{
  "n_layer": 11,
  "d_model": 64,
  "n_head": 2,
  "n_kv_head": 2,
  "head_dim": 32,
  "d_mlp": 192,
  "vocab_size": 2217,
  "activation": "geglu",
  "norm": "layernorm",
  "norm_place": "pre",
  "norm_eps": 1e-06,
  "positions": "learned",
  "qk_norm": false,
  "attn_scale": 0.177,
  "bias": "all",
  "tie_embeddings": false,
  "parallel_block": false,
  "init": "normal",
  "init_std_qkv": 0.0625,
  "init_std_o": 0.0133,
  "init_std_up": 0.0625,
  "init_std_down": 0.0133,
  "optimizer": "muon_variant",
  "lr": 0.00917,
  "lr_mult_o": 2.0,
  "lr_mult_up": 0.906,
  "lr_mult_down": 2.0,
  "lr_head": 0.0101,
  "grad_clip": 2.0,
  "warmup_steps": 200,
  "schedule": "wsd",
  "decay_fraction": 0.738,
  "decay_shape": "linear",
  "final_lr_fraction": 0.0,
  "batch_tokens": [8192, 16384, 32768],
  "seq_len": 768,
  "doc_mask": true,
  "train_tokens": 121000000,
  "steps": 7382,
  "dataset": "wikipedia_en"
}
Each number is 50 + 10 x the weight over its row's rms, rounded and kept within 0 to 99. Layers, rows and columns count from 0. The size before them is the row's rms in percent of the matrix's.

# layer 3 attention output (transposed), 64x64, rms 0.349, rows 22-44, columns 0-63
079:37 59 63 34 29 48 54 46 66 70 55 44 54 64 31 54 53 57 50 40 54 56 53 30 44 59 36 57 49 62 64 56 45 44 49 38 48 47 39 63 41 45 49 54 46 53 37 33 54 46 55 65 48 50 51 70 54 46 62 37 44 59 56 35
066:49 42 52 58 23 52 50 53 34 34 52 42 54 45 62 53 50 38 40 38 61 55 48 49 48 73 47 42 59 66 42 55 55 62 48 66 41 68 43 63 55 43 50 52 35 52 51 56 54 63 58 42 39 52 54 46 71 52 35 47 55 25 56 43
066:51 56 45 50 42 60 58 68 57 60 57 49 46 34 63 52 55 45 60 61 44 67 52 25 38 55 37 63 47 53 50 42 34 47 48 26 36 49 48 44 37 46 50 59 55 56 42 45 39 60 58 60 57 45 42 53 63 44 49 35 41 51 61 77
067:48 60 57 46 39 63 41 55 55 32 58 58 36 33 53 47 43 52 60 58 57 47 57 42 35 58 49 47 45 42 63 54 45 82 50 73 46 45 57 61 50 27 45 43 39 53 59 47 50 42 44 58 54 48 62 42 63 56 36 44 57 44 32 55
068:56 44 41 41 69 44 33 42 46 63 46 61 53 59 50 63 44 50 51 57 68 58 41 46 56 39 46 55 42 42 67 24 60 36 63 52 40 31 41 38 42 69 49 47 64 49 33 62 50 44 53 53 42 57 52 46 53 51 68 61 53 49 55 47
046:41 49 36 45 69 41 59 55 55 65 41 49 44 37 72 53 58 48 55 51 40 34 60 52 60 45 54 43 27 49 45 57 47 34 63 51 58 46 53 53 47 48 59 55 61 59 26 41 38 71 40 68 46 50 47 52 49 45 54 49 42 47 72 56
090:47 52 45 54 34 70 33 70 64 56 63 30 64 49 54 41 47 64 39 49 53 59 45 44 59 49 43 61 70 60 53 33 47 56 34 33 55 43 43 50 40 51 50 40 59 46 51 66 43 52 54 51 69 48 51 50 44 52 31 38 47 59 41 52
072:63 58 43 58 43 50 41 45 57 63 43 77 57 46 56 49 46 61 50 80 46 57 32 45 48 51 42 59 52 44 44 33 67 49 34 33 52 39 49 53 46 42 56 51 63 44 35 55 47 43 54 59 58 44 34 47 56 37 53 44 59 60 35 60
088:65 51 50 63 37 57 39 60 31 72 48 63 54 55 38 33 60 51 50 42 36 62 48 38 50 59 61 56 51 55 52 53 36 54 36 43 57 56 49 47 51 45 47 56 29 55 41 40 66 47 66 29 58 39 57 68 42 55 36 53 47 50 57 54
057:55 44 54 44 44 68 70 53 64 39 52 50 66 48 44 51 57 41 37 54 31 37 51 44 58 49 43 45 60 58 59 79 33 31 66 74 42 40 60 64 54 39 47 56 44 49 46 47 44 50 45 50 56 51 45 32 41 42 44 46 53 56 51 48
145:73 54 52 58 50 63 40 48 39 59 39 44 46 29 40 62 45 41 56 60 58 61 35 42 55 45 44 67 32 54 58 53 44 44 55 24 56 52 51 41 48 52 48 72 52 37 39 58 66 48 60 38 41 48 47 53 56 35 55 54 66 46 53 56
125:48 43 51 54 42 59 50 52 69 58 43 59 62 56 46 52 53 53 43 60 44 25 55 51 58 60 35 53 32 48 68 58 33 43 72 47 43 38 60 62 68 46 60 45 68 34 53 45 46 54 58 46 50 47 45 30 46 40 63 43 47 51 42 37
115:47 59 49 38 51 32 78 57 44 59 47 53 38 39 46 26 58 43 52 50 49 40 63 51 41 60 56 56 36 47 68 61 55 64 54 55 49 62 53 52 52 39 55 32 29 50 56 43 49 57 71 61 40 47 52 50 40 49 55 50 42 48 66 38
120:47 40 46 48 51 66 50 42 57 49 59 41 32 66 33 47 43 48 54 40 66 68 42 54 49 32 47 40 53 36 46 76 41 57 49 57 58 56 43 36 48 67 54 68 46 34 47 43 56 44 47 36 42 53 46 54 35 58 68 55 56 64 51 59
120:66 64 60 58 70 48 46 57 60 60 57 32 37 47 42 51 58 42 57 57 47 42 64 56 37 59 44 43 59 49 45 41 31 43 60 48 54 63 43 35 60 55 34 52 42 49 46 40 59 41 45 23 46 62 64 55 45 42 39 66 46 46 55 57
143:42 30 50 55 52 55 39 55 54 26 47 49 44 47 25 44 45 71 71 64 62 57 44 31 58 48 49 43 41 59 61 59 59 46 46 45 58 44 48 53 74 52 63 37 57 39 51 42 32 62 55 50 50 55 43 48 57 50 47 51 47 43 64 50
130:52 45 48 57 31 58 37 51 42 58 59 56 45 56 65 45 38 49 48 42 43 36 60 59 50 60 65 56 52 62 67 56 62 72 40 61 30 45 48 63 45 43 51 44 48 49 55 65 36 59 46 50 52 28 52 44 39 60 28 39 52 53 35 54
110:48 50 54 43 52 54 46 30 52 40 63 77 34 77 44 37 41 57 42 59 43 50 59 47 60 50 46 43 59 54 33 57 61 29 50 63 57 35 52 53 37 46 67 45 53 62 37 53 56 50 39 47 46 64 53 59 41 59 55 37 54 49 43 49
108:53 55 47 48 51 47 50 46 45 52 35 67 48 42 58 40 38 39 60 53 62 55 58 51 45 53 64 41 44 48 39 68 44 53 56 42 41 42 49 53 60 55 68 39 10 51 53 59 35 54 33 57 49 50 45 65 50 61 64 58 58 32 55 56
121:54 54 46 31 41 43 58 41 59 49 44 35 47 31 41 62 78 43 58 48 57 43 34 45 59 55 45 58 62 49 28 56 58 39 65 54 64 67 51 39 41 41 37 45 59 48 42 42 52 51 62 54 43 63 60 56 59 44 63 45 49 59 52 35
093:55 71 68 41 56 43 52 49 62 45 43 52 57 36 56 40 72 33 43 41 54 59 46 57 49 48 31 55 45 30 59 38 53 52 58 30 52 57 52 67 49 39 43 41 62 37 56 59 53 56 48 53 49 53 56 49 53 48 40 44 44 63 33 71
127:44 55 55 50 49 38 44 40 51 53 29 50 52 23 68 51 49 53 61 38 52 51 35 58 55 46 33 67 44 43 39 48 57 54 47 46 59 47 59 70 52 49 54 53 50 46 53 58 53 59 31 60 65 62 53 71 37 45 54 45 52 63 49 26
107:52 45 43 52 62 57 48 42 37 44 28 53 58 63 50 55 51 38 56 63 46 46 56 47 59 67 52 57 62 52 48 46 73 37 47 43 45 43 62 42 57 50 54 33 45 61 48 65 34 55 43 23 65 54 27 52 48 46 49 60 42 42 59 61
# layer 3 attention value, 64x64, rms 0.205, rows 23-44, columns 0-63
069:51 39 54 43 61 54 59 34 49 58 51 56 60 40 58 42 45 45 50 70 45 32 45 51 43 70 55 28 66 48 48 45 56 47 39 42 50 42 61 44 51 55 37 47 56 66 44 35 49 51 44 48 55 44 57 50 74 25 65 58 60 51 65 43
080:44 59 55 62 50 51 39 56 30 51 69 34 64 48 56 45 24 58 52 42 37 50 48 60 51 49 57 40 58 50 39 47 31 46 25 48 35 43 51 58 44 34 57 65 51 58 47 52 54 38 65 48 54 56 53 60 42 46 39 41 67 49 64 52
085:65 39 56 30 64 54 51 51 47 47 62 58 45 29 75 66 53 50 48 60 44 42 37 52 47 49 47 48 51 40 45 44 70 61 38 55 36 36 42 51 53 50 50 53 42 47 56 30 50 43 38 51 47 53 44 44 53 54 62 41 42 63 75 64
076:43 53 60 69 46 57 43 52 63 53 42 57 53 64 38 50 39 63 46 49 51 54 53 54 75 40 50 73 45 60 56 62 48 62 56 63 54 54 46 64 44 30 56 44 57 65 56 55 57 38 43 38 40 41 46 44 62 44 34 31 50 47 33 56
077:62 52 46 60 35 53 32 46 61 52 60 45 49 66 32 37 42 42 56 40 61 49 63 65 51 58 51 53 40 48 57 33 41 35 53 58 48 52 40 49 38 39 61 56 63 42 46 51 62 48 65 43 58 53 63 43 42 67 22 43 48 43 55 42
100:44 46 55 39 59 49 68 41 42 62 55 36 49 51 32 65 41 50 60 54 35 37 47 41 41 61 45 33 56 38 51 75 45 62 50 49 53 59 56 41 76 44 53 51 41 47 46 48 44 54 69 33 36 54 44 54 46 49 57 66 61 52 43 56
087:50 45 42 57 48 52 46 32 44 35 54 23 44 48 44 69 42 36 62 51 36 54 34 55 63 41 56 66 46 62 42 71 50 59 44 49 43 59 49 51 56 48 35 72 26 47 52 54 58 47 46 49 58 58 46 55 51 63 48 42 58 53 47 66
100:34 53 50 56 43 53 41 40 49 57 50 35 61 44 67 64 53 32 51 40 40 49 48 41 59 53 50 39 55 55 40 49 53 37 58 35 49 44 70 47 58 61 45 57 68 51 43 52 32 75 47 49 55 64 59 45 32 60 68 58 48 42 41 36
067:51 61 34 50 36 44 42 48 47 43 61 73 70 46 48 32 42 59 42 61 57 41 51 43 38 66 45 39 46 39 40 47 55 63 39 40 43 54 42 53 52 57 41 76 52 56 62 35 59 53 66 55 33 54 57 50 66 47 53 53 46 60 40 45
133:47 68 66 46 46 38 56 59 31 39 63 63 50 42 43 44 57 42 68 36 28 55 37 48 50 64 54 58 55 27 51 46 49 61 60 58 47 57 53 59 47 52 54 42 40 53 51 47 43 51 49 52 42 42 42 45 46 41 38 43 73 63 62 66
117:52 54 45 54 53 56 50 54 43 50 33 45 41 45 73 40 51 32 54 69 44 59 33 38 49 58 42 70 54 38 39 38 54 47 52 39 49 75 59 39 48 53 47 54 58 53 41 50 55 27 49 56 51 28 57 65 47 45 52 54 47 48 67 59
115:40 33 61 49 39 62 53 47 63 62 66 40 59 46 47 49 47 43 45 49 58 65 47 49 49 49 32 58 55 54 43 43 60 40 46 43 51 60 39 64 36 62 44 58 60 50 32 52 54 55 64 53 68 46 65 30 38 45 68 47 36 46 35 37
111:36 57 57 55 44 40 31 55 60 55 53 60 40 53 61 47 52 54 57 46 55 36 52 45 53 51 56 27 47 54 51 27 42 57 50 55 47 51 51 51 41 55 47 56 54 69 69 48 57 87 50 51 32 39 36 52 41 48 49 46 60 44 41 37
102:54 60 45 48 39 45 37 55 56 51 61 57 60 45 53 49 45 44 50 43 48 58 51 45 52 48 60 41 33 58 53 55 44 72 19 42 21 50 45 52 60 57 54 64 60 64 44 66 38 50 43 59 50 63 44 58 35 51 51 34 57 53 69 57
128:62 57 38 66 38 54 59 55 65 35 45 40 50 49 60 46 64 47 31 51 42 59 37 50 48 48 49 56 68 45 45 50 57 42 44 60 62 37 52 58 35 54 59 32 29 48 45 52 69 70 48 49 56 27 48 62 54 46 55 42 64 47 50 52
132:57 52 51 42 53 73 61 50 57 43 43 49 31 49 59 52 47 68 58 45 71 38 52 46 45 39 43 34 53 40 72 75 42 45 43 39 57 64 56 43 46 42 42 59 47 44 37 37 54 44 54 40 55 46 73 39 51 38 61 57 50 50 48 47
104:47 39 56 52 35 51 59 52 55 59 30 38 51 40 76 65 52 50 35 50 53 23 53 38 62 41 58 50 45 73 46 52 41 44 54 60 53 48 41 64 65 41 46 38 49 46 61 39 62 59 63 52 47 54 59 53 34 59 50 45 41 52 39 51
105:37 47 49 54 50 71 52 37 71 46 57 49 43 53 64 54 56 56 60 23 70 52 48 51 67 40 61 47 50 55 35 25 49 42 46 50 47 42 43 51 44 33 60 47 49 46 51 36 52 56 53 50 56 27 58 44 41 55 61 58 37 58 56 55
118:53 40 54 73 42 46 37 61 31 53 60 47 58 52 45 34 49 54 53 64 34 56 55 46 44 68 51 53 62 47 38 50 50 69 58 53 57 39 53 63 49 43 48 36 57 50 48 57 42 51 26 77 51 58 35 37 48 61 43 49 44 41 47 47
095:35 55 49 37 56 36 62 29 51 52 59 55 62 47 50 44 49 38 64 50 42 67 41 54 51 50 41 43 52 46 46 70 56 44 53 39 73 54 57 50 39 47 55 57 56 39 55 58 53 39 48 51 42 67 32 48 56 65 51 41 35 55 78 40
118:36 51 59 67 48 47 65 50 52 61 60 45 46 45 37 30 42 36 58 44 58 48 58 44 41 62 62 54 62 54 58 63 54 51 64 56 42 40 47 39 42 19 54 46 44 44 49 54 58 44 63 50 43 57 51 44 81 50 50 48 33 51 60 53
095:42 49 36 59 47 62 43 47 56 45 56 49 56 55 57 60 44 46 50 44 47 46 38 75 49 28 40 48 39 55 73 48 52 48 65 52 59 43 47 61 58 50 52 30 43 45 48 61 63 27 36 70 40 48 55 59 38 44 52 66 55 54 50 66
# layer 3 attention query, 64x64, rms 0.184, rows 32-63, columns 0-63
102:58 62 62 45 39 47 42 43 44 42 59 56 57 34 55 33 58 60 59 45 49 54 49 51 39 25 49 57 52 46 41 61 52 45 49 49 48 60 37 30 56 55 49 34 39 38 39 44 78 56 63 64 67 51 43 44 51 52 54 52 69 60 42 41
082:46 47 55 34 32 48 51 53 51 61 49 48 48 56 48 41 57 44 59 41 70 58 59 38 39 42 53 53 45 74 67 58 59 53 56 44 45 56 40 53 37 58 73 38 34 53 56 45 34 51 54 56 56 23 38 40 58 57 53 47 52 32 58 54
103:57 31 46 55 58 55 46 55 57 41 57 59 45 52 52 68 36 47 24 49 49 51 46 42 50 73 56 35 56 48 51 55 45 29 52 58 46 58 62 73 68 43 28 55 52 50 52 54 39 64 44 49 34 55 61 58 53 53 47 47 41 32 52 49
091:40 73 61 44 61 50 39 37 51 60 41 50 39 50 45 54 52 75 63 52 50 41 57 51 53 32 62 48 56 51 61 44 49 79 30 51 50 41 44 37 56 36 38 50 47 48 59 53 51 50 47 56 45 37 66 44 40 67 62 46 52 57 40 42
120:56 25 38 48 53 56 65 50 56 47 62 60 38 48 24 64 46 48 42 47 54 57 37 45 60 64 48 37 58 37 54 49 56 47 50 44 43 58 66 71 49 47 52 57 41 47 56 61 39 57 36 52 30 63 51 68 54 43 42 52 35 55 58 55
104:54 36 50 65 40 54 55 56 41 55 64 50 44 47 49 61 50 46 40 50 50 60 37 59 58 53 53 26 50 37 51 60 51 47 56 39 39 68 47 76 35 46 61 64 55 49 50 59 32 70 60 45 32 52 55 63 55 35 34 57 48 46 54 50
111:49 20 52 53 42 43 66 48 65 34 51 64 47 39 55 68 54 35 39 46 41 53 54 53 58 53 54 43 52 46 52 55 51 45 65 47 33 66 67 60 45 36 62 66 57 45 58 51 40 44 39 45 48 61 57 74 48 40 37 58 48 53 49 51
116:50 63 52 49 65 46 46 44 38 44 40 47 68 28 66 33 61 52 56 61 53 53 42 40 43 35 46 69 68 63 43 54 58 67 42 51 59 40 40 33 56 45 53 34 51 61 41 50 60 47 55 48 58 43 49 36 56 52 51 34 57 62 40 52
071:42 61 42 43 53 53 51 34 56 49 52 47 55 39 70 45 56 66 65 43 54 56 46 58 49 40 62 60 54 73 42 57 57 43 39 55 60 46 43 33 58 58 66 44 63 48 47 44 55 40 57 41 67 44 46 63 52 52 43 34 65 45 33 26
091:55 42 46 50 55 54 50 49 46 59 36 53 54 41 38 52 58 51 58 41 44 66 25 49 73 63 44 63 63 36 66 50 51 43 53 49 55 38 53 65 58 35 24 57 50 48 55 59 45 46 41 49 54 45 62 51 34 50 64 37 38 55 43 67
123:58 37 33 59 56 60 45 54 50 61 65 62 39 70 21 52 49 53 29 44 48 47 47 40 63 59 58 35 41 32 52 49 45 43 53 56 48 53 53 70 45 45 52 65 45 63 49 64 44 47 55 49 33 49 54 61 49 41 40 45 44 44 63 59
103:55 39 63 69 41 56 57 59 50 44 60 57 43 54 60 48 40 46 51 56 42 53 64 53 33 64 73 33 36 54 47 54 48 53 55 40 46 48 45 65 54 53 72 49 26 40 58 37 50 52 52 43 29 49 47 63 54 36 44 60 48 34 58 49
087:38 62 50 46 54 50 40 30 59 53 45 52 50 64 57 28 52 78 51 68 61 49 52 44 52 39 39 57 62 39 58 61 50 67 35 56 59 42 48 48 57 41 52 54 53 54 35 42 53 60 48 69 46 44 44 58 32 55 62 35 42 47 39 59
119:39 79 57 54 54 53 40 42 41 62 40 42 55 43 51 33 52 51 61 52 48 34 48 49 38 39 46 62 60 45 66 53 49 57 28 58 52 40 47 35 67 51 32 34 54 50 47 53 67 58 58 48 65 44 54 36 36 60 42 48 50 52 42 59
112:59 51 34 58 62 50 47 65 41 68 43 50 45 40 32 64 45 54 46 45 35 54 45 52 67 68 42 62 57 39 58 40 33 46 41 51 49 44 68 69 62 44 34 37 54 48 51 58 49 63 46 41 46 44 58 50 55 49 50 47 32 49 64 67
110:45 50 59 39 40 43 63 49 58 25 43 43 54 45 71 51 60 38 49 57 58 51 53 53 36 52 72 45 44 51 22 63 63 60 60 50 41 59 47 48 43 51 73 50 34 44 46 50 45 41 49 50 53 62 41 61 64 38 53 61 58 48 41 41
120:43 33 56 41 37 56 46 45 52 38 62 38 52 61 62 45 65 55 57 54 40 49 63 44 33 41 64 41 40 70 44 64 54 48 57 38 37 59 47 34 51 60 74 57 55 45 42 30 51 40 43 44 60 56 35 45 51 38 48 62 57 56 41 51
119:43 76 67 40 53 38 38 47 51 54 50 42 59 66 56 33 46 55 53 64 52 47 68 57 47 35 42 58 51 63 49 43 55 48 47 55 47 43 27 24 49 58 49 43 48 53 32 51 59 37 55 45 63 50 37 51 52 63 53 57 51 68 46 40
099:51 32 61 39 31 53 47 51 46 30 37 40 51 48 61 46 57 46 57 38 61 53 51 56 48 33 65 67 44 70 43 59 60 71 57 49 58 57 41 40 35 60 61 39 53 39 36 45 62 48 51 55 53 44 44 55 53 41 51 61 68 47 39 37
128:61 29 60 53 27 42 53 60 55 33 52 52 53 49 71 42 67 50 49 55 60 60 61 45 42 47 67 35 43 57 36 46 56 57 54 54 50 65 54 52 39 47 67 54 39 52 42 39 43 42 42 40 61 61 47 60 56 30 43 65 47 45 45 36
139:42 50 36 55 66 57 44 53 59 64 41 53 41 53 31 49 44 55 49 45 40 45 41 49 66 49 39 55 45 35 69 47 39 39 41 65 58 36 54 55 63 40 29 46 55 59 49 64 47 57 49 64 54 37 69 37 44 66 52 52 37 63 46 59
104:45 61 48 60 46 54 49 57 51 50 42 46 43 48 42 44 59 73 42 50 41 51 43 43 45 47 29 66 66 48 57 49 49 39 35 57 64 24 55 47 53 47 33 38 56 62 37 55 51 44 64 48 57 53 61 43 45 69 63 26 53 57 57 58
083:47 66 46 55 30 64 38 38 36 56 37 49 59 50 46 49 44 53 48 70 53 40 56 61 41 43 48 71 51 52 40 44 45 52 55 35 35 64 42 54 58 55 36 54 65 39 57 34 54 53 59 46 55 40 51 56 61 52 47 66 72 59 32 47
076:41 65 57 65 45 52 52 52 62 44 46 42 55 51 66 45 41 54 63 52 63 48 49 40 36 25 57 49 49 59 47 54 41 63 53 43 53 48 60 37 49 63 56 35 59 40 37 35 62 40 62 47 58 56 25 42 44 46 63 43 55 62 36 33
109:49 50 33 69 69 45 42 55 47 54 48 48 48 54 14 71 55 52 49 55 40 53 42 52 55 63 41 64 56 34 63 44 36 35 49 50 57 47 53 56 54 45 33 46 61 56 54 63 33 60 45 39 41 47 54 53 35 57 52 47 45 53 59 57
073:54 49 58 55 47 40 56 54 43 54 56 54 52 72 60 40 49 69 32 28 42 46 45 47 35 47 36 69 34 53 67 53 49 62 39 48 47 35 29 50 33 50 46 50 65 52 60 48 41 48 57 55 61 43 58 54 55 48 53 47 47 74 42 47
152:43 31 57 41 34 49 53 52 59 32 60 46 54 38 62 55 69 51 49 58 51 52 47 47 46 48 63 38 40 56 48 50 66 66 66 49 44 66 45 48 37 61 67 52 48 52 47 36 46 44 42 42 51 61 31 55 59 32 35 70 50 43 46 39
118:50 42 60 37 30 41 53 43 52 29 51 43 62 48 59 47 50 52 51 49 57 52 64 58 39 47 62 35 52 58 37 54 65 67 65 51 50 73 51 44 39 55 66 51 44 61 46 47 64 33 49 55 50 60 48 49 70 43 37 60 50 37 32 47
118:43 60 58 40 47 47 44 37 47 41 43 51 59 52 71 39 58 52 55 55 65 49 61 51 42 40 49 46 44 66 27 63 67 62 50 48 52 48 34 28 42 63 71 25 49 48 49 37 54 46 54 49 63 53 43 51 44 62 61 51 56 50 38 48
095:46 45 57 40 28 43 46 44 64 35 59 20 49 53 51 42 66 39 64 50 56 42 42 43 55 35 46 45 64 65 37 64 54 55 58 61 55 49 42 34 55 61 57 51 57 54 49 35 54 41 47 63 64 57 42 46 63 45 53 63 66 47 50 49
117:34 72 39 51 54 52 52 44 43 65 46 64 54 58 37 49 44 62 47 47 54 46 45 46 56 42 40 46 56 45 68 47 36 30 39 58 47 30 56 46 56 47 26 43 62 57 56 55 58 57 42 58 47 37 72 48 44 63 67 44 45 60 61 54
079:47 24 37 56 62 63 36 65 51 43 47 42 35 57 42 55 45 65 56 57 71 42 42 63 57 47 55 53 61 40 63 31 30 46 45 59 50 57 52 60 40 44 52 39 56 47 65 65 50 34 45 45 49 48 46 44 51 62 57 41 37 58 56 45
# layer 3 attention key, 64x64, rms 0.157, rows 32-63, columns 0-63
090:35 50 54 51 60 49 49 57 59 45 46 30 39 71 56 56 43 52 49 66 46 43 54 51 50 67 69 40 45 52 44 47 53 63 55 42 65 42 43 50 48 47 87 65 51 48 52 51 34 40 35 52 45 51 37 56 49 34 37 51 39 47 54 61
088:57 34 50 54 60 39 45 51 42 49 40 51 48 49 55 52 48 60 45 49 33 47 52 68 43 55 70 54 65 39 37 42 65 41 48 43 55 53 46 52 54 42 41 57 54 65 37 54 48 49 58 31 49 75 51 78 35 51 42 59 41 65 47 38
089:42 51 37 58 52 53 52 47 37 67 41 61 49 36 50 45 49 54 43 54 50 44 44 52 56 42 37 71 55 41 71 36 46 62 44 67 57 40 58 66 30 38 46 50 60 38 59 74 44 52 50 53 59 39 63 37 50 70 43 47 41 57 43 49
085:50 48 64 46 37 52 58 54 50 39 56 40 75 53 69 48 32 46 43 57 52 49 56 47 49 60 36 63 46 63 48 51 51 39 65 53 44 56 47 53 37 67 53 38 71 56 35 35 54 43 58 51 63 65 35 53 56 36 43 45 68 58 40 44
096:50 52 35 61 65 51 42 54 31 63 44 46 61 49 40 50 36 50 51 45 49 59 51 45 61 51 46 61 51 41 72 41 34 42 47 59 56 40 48 50 52 53 32 49 43 69 50 42 47 59 65 29 54 34 53 42 63 63 61 42 61 39 68 60
089:55 42 52 40 70 42 48 57 56 51 35 52 54 59 33 48 50 49 57 43 54 49 59 47 64 60 45 59 46 36 66 36 38 42 45 66 54 32 63 56 73 54 35 42 40 55 51 59 53 43 39 47 58 50 53 45 42 65 47 55 34 28 65 63
093:52 33 27 51 64 59 45 51 33 54 57 66 49 50 59 53 39 51 47 49 52 49 42 46 57 74 48 48 34 48 61 42 32 54 43 64 52 49 52 65 56 49 36 52 41 49 41 65 49 63 40 49 32 34 65 35 56 58 63 41 56 38 44 50
088:41 58 63 48 29 64 56 47 60 48 52 47 42 76 44 43 47 52 43 44 33 39 56 77 41 51 49 35 37 61 49 48 63 42 50 37 40 61 50 41 40 58 59 61 58 36 64 39 56 43 43 49 64 44 37 46 43 36 54 55 54 42 47 44
070:61 53 63 66 40 48 63 64 33 51 47 52 54 53 68 33 47 40 42 47 49 42 67 58 38 63 46 39 48 39 47 45 57 66 57 40 20 70 49 61 53 42 58 62 44 51 55 54 46 49 44 51 46 40 37 36 41 42 46 62 44 51 48 60
084:38 66 51 39 40 65 40 46 46 57 49 60 47 44 43 33 42 60 51 63 56 31 69 35 36 32 38 47 32 50 50 50 41 57 48 59 45 39 49 49 57 56 47 49 52 62 42 36 60 54 64 65 52 46 49 55 64 69 60 46 56 54 65 36
094:34 44 47 53 63 39 52 53 59 59 45 46 49 35 38 53 45 56 78 52 40 61 41 45 51 52 36 62 55 48 58 47 48 46 36 47 63 33 60 42 61 52 31 28 35 63 53 51 53 55 58 63 54 54 51 45 39 55 54 50 44 61 75 63
088:43 31 34 40 56 28 50 42 64 41 42 50 51 53 37 62 64 61 44 52 55 50 44 47 71 46 49 58 57 39 57 40 44 47 54 63 54 70 71 45 41 40 37 48 60 59 38 61 35 51 36 51 54 68 55 59 47 44 38 60 50 51 57 57
082:49 49 48 45 39 56 56 57 46 37 41 49 67 35 38 54 51 39 62 53 44 37 40 57 45 58 65 57 50 54 42 58 69 27 60 38 55 45 60 40 49 63 59 33 52 44 61 46 61 47 54 37 57 61 40 34 72 40 44 50 67 61 60 47
096:50 56 64 43 51 47 58 45 52 39 41 38 42 64 51 41 56 50 53 54 54 50 57 62 51 37 63 42 39 69 37 39 60 52 59 41 46 46 43 32 43 61 86 49 57 36 49 39 44 31 44 66 60 56 41 43 52 47 58 42 65 54 42 46
085:41 70 60 55 63 41 56 33 56 48 49 50 52 62 50 43 55 52 59 60 71 50 54 36 54 34 36 43 56 39 53 47 42 43 38 58 63 43 42 19 45 51 31 60 54 59 51 51 52 54 49 55 55 55 59 43 52 71 57 38 57 34 52 59
088:66 20 38 65 42 66 53 52 48 39 61 59 46 50 52 56 44 45 48 45 35 55 47 54 66 53 43 32 43 43 63 43 41 58 54 49 56 54 66 63 43 43 49 73 59 44 59 49 38 49 33 48 42 39 53 53 43 41 33 46 49 66 50 52
092:49 38 43 46 55 47 74 58 57 44 49 57 42 36 51 55 39 35 59 43 66 61 47 60 57 54 66 38 52 46 29 55 61 68 47 49 60 67 52 60 37 52 54 54 32 49 53 50 46 52 65 49 39 60 36 59 63 37 45 56 41 30 54 43
101:56 41 54 51 43 54 54 55 47 38 59 35 39 44 56 56 66 55 59 51 52 45 45 46 33 49 65 58 51 56 37 60 66 62 56 24 55 52 57 49 56 41 73 48 50 41 60 39 45 55 60 62 66 62 42 52 47 28 30 48 58 36 41 57
080:46 48 44 50 46 59 56 44 56 50 61 56 52 48 56 52 53 52 37 58 36 49 57 58 51 65 57 26 47 40 37 42 44 37 64 46 36 58 61 65 43 54 62 77 50 57 55 46 44 27 31 51 49 58 58 53 42 44 50 47 25 56 53 32
113:54 40 36 56 49 60 57 48 56 54 54 50 30 39 36 65 39 49 41 41 39 45 44 50 62 57 53 39 62 37 51 54 52 41 61 41 51 46 55 69 45 39 39 66 61 49 59 65 43 63 35 72 31 65 64 65 49 47 44 51 49 44 56 58
097:48 77 51 46 50 44 37 41 34 47 56 63 57 47 64 42 46 60 66 57 55 52 59 46 49 41 46 56 67 64 46 55 45 56 29 48 54 29 41 33 51 58 52 35 44 45 42 49 57 50 52 50 62 50 31 45 43 58 64 34 69 55 54 44
087:44 69 55 55 50 49 44 28 43 61 39 46 56 44 45 46 40 42 74 52 52 29 50 70 58 48 66 56 46 52 55 55 52 58 47 38 40 64 41 39 64 49 66 47 54 47 56 48 61 59 38 73 63 39 49 54 40 50 43 65 50 55 39 39
077:48 45 75 38 49 34 49 58 62 38 63 33 53 37 80 51 58 46 47 42 51 54 60 44 40 58 54 35 34 64 65 49 45 62 52 60 54 38 55 38 44 53 61 49 53 44 53 38 55 55 53 58 46 47 49 36 57 46 58 59 34 44 55 35
081:57 49 56 47 45 34 46 31 47 43 66 60 55 60 40 74 42 45 35 46 48 53 59 74 47 55 52 47 44 51 37 58 74 42 54 46 35 62 34 60 42 47 75 61 56 52 58 49 47 58 43 49 47 44 61 55 60 39 44 61 53 38 43 55
093:51 72 54 37 57 37 51 41 48 59 60 58 54 58 76 44 32 45 46 40 60 47 38 42 56 39 44 66 53 50 46 40 51 56 46 43 51 43 46 35 67 53 42 36 42 43 37 46 74 46 72 57 56 43 60 37 68 53 48 50 53 50 55 48
069:35 46 48 40 39 55 41 47 50 39 37 40 51 23 53 69 50 38 55 49 60 68 57 55 69 50 55 49 75 60 34 41 58 56 45 50 44 60 52 50 58 67 53 43 41 61 40 53 60 50 31 52 56 49 36 45 54 62 48 58 48 40 37 48
116:63 41 41 63 51 51 65 62 46 50 45 59 37 53 36 60 31 43 33 37 49 63 39 52 54 64 57 39 55 42 43 51 44 32 45 51 52 46 62 73 51 38 50 72 42 49 53 66 44 52 56 60 51 61 62 57 48 36 48 39 39 49 66 47
095:57 24 46 54 48 54 80 56 55 50 49 54 41 47 51 55 61 43 46 51 39 44 31 49 50 61 51 49 47 47 44 60 45 31 67 54 33 46 45 80 47 43 51 61 49 44 58 44 34 65 36 48 49 52 47 65 42 48 54 43 47 62 62 51
100:60 37 63 55 37 52 57 61 55 49 63 54 43 52 45 49 55 47 57 67 31 40 50 55 44 42 71 41 54 51 60 47 52 39 58 28 45 66 54 65 42 43 67 68 53 56 40 50 56 48 40 51 56 47 42 61 56 29 29 57 46 51 33 51
090:59 51 49 51 65 54 63 53 40 61 37 71 51 26 63 63 41 45 45 44 46 63 53 58 37 37 73 45 33 43 44 49 65 48 55 29 57 53 52 56 37 56 62 55 38 40 50 59 36 54 50 50 41 49 43 68 41 43 50 49 46 57 60 50
091:53 55 54 40 51 61 46 43 48 42 38 32 54 33 53 46 47 55 66 58 43 42 57 57 36 53 42 58 60 68 48 72 53 66 50 61 56 51 41 36 63 47 45 51 55 42 35 48 60 48 48 49 66 40 34 28 44 58 57 38 62 62 32 55
084:49 73 48 56 53 44 56 43 48 51 46 45 77 35 68 49 60 39 53 42 39 61 54 43 52 50 34 63 45 51 51 43 58 47 44 41 45 34 50 52 78 45 34 63 64 53 40 51 26 57 46 54 61 50 55 56 62 50 56 41 47 37 48 46